Weights of a small GPT-style language model, trained from scratch on English Wikipedia.
Size: width 64, MLP 64 SwiGLU.
Training: a variant of Muon for these matrices, 89M tokens, 10849 steps.
Each number is 50 + 15 x the weight over its row's rms, rounded and kept within 0 to 99. Layers, rows and columns count from 0. The size before them is the row's rms in percent of the matrix's.

# layer 6 MLP down, 64x64, rms 0.293, rows 0-63, columns 0-63
090:73 46 61 40 50 40 56 65 61 70 53 63 66 49 51 59 53 56 51 50 50 58 30 51 53 70 53 56 24 54 82 68 33 54 81 66 46 29 53 73 32 83 51 41 40 65 31 46 43 39 53 60 58 41 21 67 21 28 81 60 72 57 45 42
095:65 59 46 50 39 58 46 47 56 50 60 51 32 51 47 60 36 27 55 36 41 71 42 64 35 69 56 29 38 54 68 43 40 55 43 72 61 13 48 63 47 76 47 17 78 48 48 55 45 17 62 25 63 54 14 36 70 41 70 49 57 61 71 50
077:53 65 41 78 59 37 52 51 75 45 57 66 49 63 72 49 50 39 34 23 55 52 43 83 63 40 37 52 34 59 57 87 50 37 31 29 36 61 50 64 32 32 31 58 41 26 58 47 62 34 30 31 45 55 59 30 31 21 39 65 36 33 47 54
097:50 53 65 50 50 52 57 41 66 59 56 52 66 18 72 26 42 24 50 23 42 45 60 45 52 56 21 93 44 55 66 44 50 73 63 55 69 56 56 31 27 49 61 34 43 37 20 51 74 50 54 57 57 55 56 63 70 43 32 52 40 56 33 79
085:30 69 39 38 59 67 20 89 50 64 78 74 63 56 72 32 28 41 41 43 51 54 54 58 66 51 57 41 33 68 14 56 57 50 46 36 40 64 29 58 83 19 75 50 44 59 54 60 49 62 45 32 39 49 47 48 55 50 46 43 56 56 63 51
095:49 50 35 45 58 64 48 76 55 81 49 45 58 46 66 58 48 43 41 51 65 59 63 40 50 52 65 48 36 53 18 35 63 22 43 33 33 52 51 47 50 14 64 50 00 48 35 39 69 50 52 82 43 44 38 25 59 34 59 46 58 58 59 36
102:87 60 65 65 47 56 58 43 56 94 52 47 74 41 38 30 37 40 34 47 55 71 62 56 43 51 44 26 48 35 83 61 55 39 64 34 45 38 44 42 66 29 57 61 70 18 36 42 53 59 50 34 72 60 31 60 34 44 40 68 47 35 48 44
093:43 48 57 33 16 55 22 49 67 40 54 64 75 47 39 33 22 54 43 34 44 53 27 58 66 39 53 68 43 35 62 67 29 48 55 47 51 28 23 52 68 67 32 40 44 33 63 55 42 74 71 57 31 47 37 48 57 12 45 56 64 57 47 73
137:53 51 53 28 30 50 73 52 52 44 36 52 55 28 21 75 46 50 88 39 42 34 38 41 51 34 28 50 58 48 48 74 33 61 63 65 57 65 33 39 49 48 52 64 42 67 58 05 39 34 50 40 53 28 60 68 76 69 46 53 44 65 64 60
098:26 30 26 55 46 59 43 48 66 60 39 74 52 73 33 60 65 36 65 49 38 78 38 58 14 45 35 39 64 54 60 42 62 37 56 32 57 59 78 66 59 56 81 52 45 55 64 43 44 75 43 44 66 47 37 27 22 56 54 26 71 47 60 51
094:46 14 59 57 32 49 44 28 62 77 53 20 61 53 52 53 60 57 46 58 40 57 49 58 50 22 55 59 22 65 57 57 76 83 54 79 56 41 47 33 55 56 46 37 52 40 31 46 49 61 53 33 74 30 79 62 61 62 39 44 78 41 63 36
087:79 43 50 41 49 57 42 64 56 49 67 49 88 42 42 16 35 62 45 69 30 32 47 33 74 34 49 50 65 36 56 56 34 46 37 68 53 42 67 47 64 58 53 13 30 54 60 44 39 40 55 33 51 51 27 58 92 44 45 32 53 43 34 56
084:58 63 55 58 91 32 46 55 46 63 46 52 47 63 26 28 29 48 71 69 50 44 78 27 48 64 38 44 48 39 48 46 71 29 49 57 52 63 75 47 33 08 53 82 43 38 49 48 43 57 42 41 53 25 51 60 53 63 24 46 41 32 56 60
089:72 42 54 50 57 59 49 14 59 53 51 60 68 63 39 66 59 53 27 50 53 35 56 53 78 48 39 41 17 57 42 41 49 47 31 13 56 57 67 64 52 58 63 32 78 28 32 59 30 47 31 54 46 56 54 38 44 32 83 42 55 34 76 39
103:45 68 72 83 51 36 58 51 43 55 35 30 56 57 71 58 68 38 62 36 64 63 47 54 56 61 53 59 34 54 21 63 89 59 65 64 37 59 36 22 77 36 41 30 56 43 71 45 57 49 37 53 62 74 38 49 53 51 47 82 51 73 38 52
102:38 34 73 30 25 46 60 40 67 51 44 25 51 40 59 57 38 56 28 45 58 30 35 42 43 38 65 45 70 40 51 52 48 41 95 68 53 60 49 27 21 50 33 50 52 52 54 34 69 58 59 35 26 45 50 60 68 67 43 30 70 64 79 65
090:47 49 71 44 65 23 53 63 54 55 26 40 47 31 60 51 46 48 42 56 43 47 36 61 36 53 43 26 45 37 26 75 62 53 41 47 72 31 41 47 61 59 48 39 30 30 29 50 43 59 51 39 67 31 40 99 30 29 33 66 49 76 53 67
124:61 40 26 57 54 65 22 62 53 29 69 53 64 36 74 79 51 51 43 60 60 28 28 73 35 44 41 78 77 56 50 56 37 68 70 49 57 57 32 49 55 28 46 59 33 50 18 45 39 26 55 66 54 41 69 67 45 54 38 63 28 65 47 58
144:52 35 76 35 47 53 67 22 50 54 67 47 47 18 49 58 72 48 74 53 67 51 23 44 65 47 50 45 50 30 66 42 51 67 77 40 32 57 56 70 46 41 30 54 45 48 42 30 61 82 53 69 60 52 30 34 55 57 25 43 17 69 35 55
098:51 34 37 57 70 43 55 75 34 29 50 61 36 25 53 52 61 56 55 45 49 33 48 43 39 36 51 51 45 44 55 46 56 63 71 76 42 39 67 28 49 79 50 34 50 93 39 46 25 38 86 76 40 42 33 46 42 60 31 72 42 54 60 72
098:51 40 38 34 69 74 42 65 49 53 49 68 61 41 50 26 53 48 51 35 43 22 24 53 56 62 57 53 56 31 70 49 69 46 56 86 55 68 62 45 16 74 72 29 41 68 45 47 69 40 38 48 57 30 33 22 49 62 51 27 50 48 35 73
089:63 62 35 65 37 75 41 44 53 51 60 53 48 45 60 41 63 59 37 84 46 43 67 48 48 51 57 82 58 49 44 40 41 56 24 61 80 30 55 92 42 61 31 20 34 69 54 59 45 47 69 53 26 61 36 36 32 38 75 48 57 64 60 49
088:42 36 53 64 49 28 53 27 37 33 89 45 56 33 74 57 65 60 25 57 56 77 44 52 55 60 56 51 48 48 40 51 50 71 55 52 90 40 30 38 70 37 25 47 61 63 43 34 34 38 64 35 76 49 50 78 34 26 47 36 56 50 51 38
105:58 35 58 51 86 33 76 51 42 36 56 68 41 30 68 39 45 63 96 67 58 49 42 53 66 62 38 59 54 64 48 55 85 32 45 40 44 38 45 62 30 51 69 41 31 56 70 48 58 63 27 41 47 70 73 60 52 37 55 37 66 62 34 46
086:31 43 31 68 58 33 63 33 35 70 56 79 47 62 44 60 22 50 53 42 59 39 52 39 71 55 36 60 60 40 56 27 39 44 26 33 53 61 58 65 37 36 36 46 58 44 32 41 69 29 57 75 42 27 61 30 23 68 42 51 20 39 34 71
112:39 45 47 56 50 42 22 30 71 62 77 57 65 53 55 44 46 78 46 33 20 61 67 47 39 26 64 25 38 46 38 22 44 39 51 56 49 54 78 60 82 52 48 23 63 42 59 47 64 62 31 51 28 36 40 29 41 49 46 60 35 69 65 61
090:60 44 30 44 67 55 56 45 53 52 37 20 40 57 41 56 53 77 33 25 66 73 29 53 49 78 56 32 32 34 62 42 63 41 69 75 50 58 37 47 42 63 25 33 54 58 57 43 66 65 40 65 43 23 36 56 23 62 82 55 28 40 34 51
085:55 40 31 38 46 63 41 73 32 74 38 42 47 51 44 59 66 62 47 57 39 49 64 70 74 83 56 52 72 66 41 53 28 44 67 46 82 43 51 67 41 54 46 69 42 95 76 40 76 48 48 39 60 63 33 34 58 61 57 56 58 61 59 35
098:48 27 38 59 44 56 43 33 61 50 42 34 43 66 42 37 65 75 54 45 55 45 63 53 82 67 30 25 29 63 31 55 52 71 24 59 49 56 40 47 28 35 43 63 54 22 12 47 53 53 79 33 45 50 46 50 45 25 58 56 58 76 59 25
094:69 33 64 58 72 60 43 24 55 70 53 43 65 51 27 41 26 32 60 43 71 42 52 58 46 62 16 35 42 63 46 48 65 53 34 58 36 50 46 43 53 51 60 25 78 63 49 46 48 31 42 48 54 70 53 31 42 35 71 70 21 16 71 36
089:33 18 72 57 66 57 40 70 26 49 33 45 66 50 58 35 39 61 61 46 52 37 43 43 63 72 54 66 76 66 65 49 53 51 87 39 48 40 49 65 64 35 65 56 27 38 43 53 49 46 67 37 26 46 68 37 25 50 41 74 14 64 48 41
101:44 36 42 59 66 52 80 59 46 43 50 51 59 47 46 36 62 42 86 45 59 39 38 31 25 41 44 42 46 57 39 37 18 50 40 70 35 55 53 52 27 69 52 60 54 47 43 37 67 60 84 48 54 77 46 93 55 82 69 51 50 50 49 69
098:75 55 36 65 44 55 55 64 35 72 29 51 40 55 34 16 57 64 49 51 59 58 60 61 35 56 62 65 35 48 48 60 62 56 38 45 74 37 39 76 62 17 57 55 39 41 46 59 60 76 34 36 83 45 35 46 66 33 09 50 41 38 48 34
120:56 30 45 38 61 50 46 61 52 51 53 62 32 50 28 77 66 64 40 33 91 39 40 66 31 50 34 55 72 57 66 62 42 55 75 32 50 52 45 52 42 23 50 62 13 52 70 47 66 46 65 28 33 47 50 45 49 57 49 51 74 44 13 60
075:55 59 49 36 48 33 67 57 73 81 49 28 53 62 57 64 35 65 30 38 58 34 39 63 48 72 61 62 55 46 58 46 43 71 65 44 26 76 23 62 20 42 49 33 31 58 32 33 08 66 59 69 49 41 64 52 57 67 66 48 46 48 59 52
102:74 74 46 26 70 53 30 45 52 92 49 50 73 49 67 54 44 23 58 36 45 54 49 48 49 33 56 65 70 50 29 61 50 76 39 26 35 57 51 61 47 46 48 44 36 11 57 50 45 59 42 59 32 61 50 66 63 80 53 27 35 51 65 49
090:63 36 41 56 50 50 38 51 72 51 24 52 45 59 40 40 49 52 31 56 58 29 39 53 38 31 14 54 67 72 72 37 70 62 55 66 52 34 59 25 54 46 60 39 28 41 69 54 32 17 39 42 59 71 74 41 36 34 33 67 61 15 46 49
094:51 21 34 57 28 48 48 44 64 53 73 49 70 88 51 62 65 28 32 66 47 57 67 24 53 62 36 84 22 35 51 40 47 51 60 18 46 55 46 41 51 74 61 57 35 62 46 41 41 59 62 40 26 52 64 51 46 32 58 76 63 42 50 53
098:71 71 43 25 67 53 49 51 56 53 46 61 42 48 33 61 68 77 75 50 64 68 53 33 40 41 47 42 53 08 71 57 38 79 73 55 49 36 58 64 28 50 56 55 26 51 46 48 41 48 55 63 27 58 45 72 47 21 42 61 81 41 53 34
098:58 39 49 48 93 52 38 59 41 66 61 37 72 68 36 40 52 77 61 84 38 50 49 43 44 43 64 52 52 24 26 38 42 60 51 32 04 50 45 30 56 53 59 35 40 46 62 27 48 76 35 57 52 48 39 56 39 40 61 49 52 74 32 54
086:41 41 23 33 19 44 64 62 42 50 56 51 59 52 55 70 49 45 68 29 81 52 56 47 56 87 51 43 57 72 29 45 64 44 31 51 51 38 56 47 60 72 59 31 32 49 39 46 64 49 48 54 54 51 30 41 54 49 85 29 92 26 42 54
099:40 73 69 50 62 70 50 55 60 39 54 36 44 19 42 88 42 39 36 51 44 58 28 57 80 51 67 40 44 47 43 60 43 40 50 69 22 55 46 93 47 55 63 42 71 21 46 58 36 59 47 31 68 37 60 39 68 55 57 34 69 57 60 37
086:61 60 68 53 72 49 40 65 34 41 30 43 48 22 53 52 58 66 41 40 51 39 43 33 63 24 51 52 26 77 59 54 31 45 36 82 41 39 57 33 51 22 45 73 52 58 49 29 51 56 57 40 25 27 60 73 34 41 66 60 28 35 70 28
124:65 28 41 30 62 77 40 72 43 36 34 56 52 41 47 68 35 18 52 46 56 29 47 76 42 64 44 70 34 73 41 27 67 25 32 40 52 50 62 46 43 54 62 20 32 53 46 63 43 54 55 42 68 41 44 61 37 57 58 37 79 75 74 40
102:59 33 36 66 70 29 42 34 71 44 58 67 59 62 39 47 47 67 32 63 64 44 55 37 49 47 62 55 68 68 63 62 44 47 40 46 49 24 56 13 52 74 51 23 56 21 61 52 63 42 46 41 43 99 61 45 46 40 47 57 63 42 74 52
094:29 34 45 48 41 37 36 29 28 41 53 48 55 35 44 73 49 82 35 60 59 39 39 71 53 21 60 51 42 74 58 70 54 22 47 54 70 30 60 47 45 43 18 63 44 63 70 59 61 45 58 55 65 76 77 64 64 17 50 52 42 52 58 41
083:61 51 60 36 39 57 24 85 56 68 48 34 74 57 44 61 55 46 64 50 46 31 50 55 47 52 57 48 46 31 30 39 60 77 49 59 59 28 67 65 43 45 50 38 52 35 41 61 43 67 82 32 49 90 07 41 41 44 44 42 31 72 57 55
099:48 40 52 64 31 61 65 62 47 50 36 51 46 56 24 37 74 59 58 47 43 38 14 67 56 57 57 48 62 63 46 47 56 56 69 25 75 37 43 39 56 51 68 47 16 23 38 62 61 44 46 67 56 26 63 38 34 68 65 28 43 15 35 73
106:27 54 47 42 56 52 40 69 53 23 43 56 84 49 52 64 76 44 38 54 58 43 76 76 38 62 72 59 81 60 50 49 67 56 58 45 46 41 21 39 39 68 42 39 59 65 36 41 63 29 60 29 56 49 23 59 39 37 57 65 67 29 79 60
099:11 67 78 48 58 54 70 57 40 52 52 53 57 55 36 55 54 43 45 73 46 53 40 40 63 59 63 51 43 63 29 70 57 38 45 42 46 36 67 60 53 48 00 39 57 42 31 74 32 77 46 53 51 75 66 59 56 47 32 35 54 19 38 63
098:42 67 29 35 37 74 24 46 46 33 63 41 46 59 68 47 39 24 65 48 08 52 42 55 45 56 47 66 35 55 68 35 41 60 48 54 35 63 63 40 45 71 56 47 46 48 72 78 67 30 53 43 65 41 37 54 83 34 73 30 64 45 44 71
090:44 39 56 51 59 47 69 35 43 47 79 34 29 85 75 89 61 30 46 64 48 48 42 54 48 39 69 43 63 32 55 64 23 34 67 30 39 55 41 50 45 29 55 55 60 55 53 44 57 67 49 71 75 37 64 31 38 58 45 61 37 41 16 56
083:73 51 43 34 69 56 53 49 27 27 44 75 51 45 60 32 64 64 46 63 67 63 43 55 31 61 66 59 61 54 61 02 57 48 19 52 52 55 31 70 39 66 23 44 63 50 65 53 77 62 53 69 65 36 55 38 69 52 30 56 34 36 57 51
114:70 64 46 48 54 56 34 59 34 55 58 41 23 67 53 47 57 73 55 59 34 50 72 58 55 51 83 21 35 57 33 43 53 50 46 46 63 48 48 27 37 47 51 07 56 23 26 46 64 65 48 58 20 71 60 41 60 47 50 26 73 34 64 58
089:51 66 69 64 46 81 27 58 42 53 33 53 12 57 55 57 17 48 66 26 43 74 58 60 69 73 69 49 83 55 19 46 53 35 37 57 44 44 36 37 38 55 39 58 45 23 49 50 32 58 46 43 49 38 70 47 49 61 74 57 38 42 47 48
095:22 42 47 59 36 40 35 46 23 33 40 41 42 36 71 66 40 51 63 14 41 68 43 45 18 69 55 38 34 56 78 32 49 59 36 33 59 51 54 56 38 46 38 60 50 43 64 61 63 15 35 72 62 42 54 30 48 31 36 71 52 30 57 36
089:47 52 81 19 51 69 37 72 53 62 47 66 70 57 53 47 26 47 50 30 50 27 51 63 43 54 48 51 37 39 31 60 59 59 42 38 19 64 63 50 47 29 29 42 40 61 59 44 75 64 52 39 52 28 57 73 65 84 57 49 47 24 38 78
107:53 52 52 77 70 42 52 34 51 37 50 39 40 45 50 63 35 72 40 60 23 31 71 53 66 29 29 58 62 74 55 36 64 85 48 55 56 81 52 67 53 29 44 55 49 63 61 47 00 63 46 27 50 46 55 44 42 49 60 45 57 61 28 58
127:48 55 42 54 50 81 32 55 74 45 34 60 40 60 61 48 46 40 62 51 63 46 48 68 34 70 48 48 50 73 41 65 66 85 61 60 44 73 67 72 79 41 52 31 43 61 30 37 50 46 66 20 43 64 23 29 31 49 50 50 47 75 43 77
098:71 50 43 57 59 42 59 35 42 46 36 42 34 56 47 56 57 51 22 44 59 54 55 49 67 51 71 64 60 66 58 48 20 54 66 39 66 28 44 85 58 51 62 36 61 52 41 59 69 16 61 30 63 45 62 80 60 34 73 92 59 66 59 49
105:43 75 66 29 75 39 65 38 47 49 19 48 58 43 38 31 72 44 43 25 51 23 51 33 42 50 30 53 33 55 49 60 51 52 38 56 69 59 71 39 72 37 39 62 22 51 40 45 72 24 62 60 10 36 49 47 50 52 38 63 49 49 53 76
087:63 48 51 18 45 40 47 60 51 43 41 26 55 51 41 48 36 69 40 68 43 54 34 51 44 66 29 35 49 52 47 48 33 69 44 13 37 67 50 08 67 48 73 62 65 71 55 57 51 31 42 48 57 54 40 49 86 71 30 30 53 50 40 75
086:22 49 39 75 28 39 50 59 41 55 83 25 52 62 67 60 58 57 39 50 69 77 50 75 46 44 45 44 33 60 26 55 38 52 60 36 70 26 04 52 36 48 35 52 40 52 64 49 75 45 39 30 45 49 61 68 56 51 54 33 49 59 66 37
175:33 75 52 47 41 56 54 48 14 59 32 26 61 53 63 47 69 54 65 74 56 25 92 36 57 65 36 39 44 48 57 44 40 28 61 66 58 40 24 49 49 55 59 60 61 35 51 16 43 39 55 60 52 50 49 40 33 22 40 42 70 69 41 64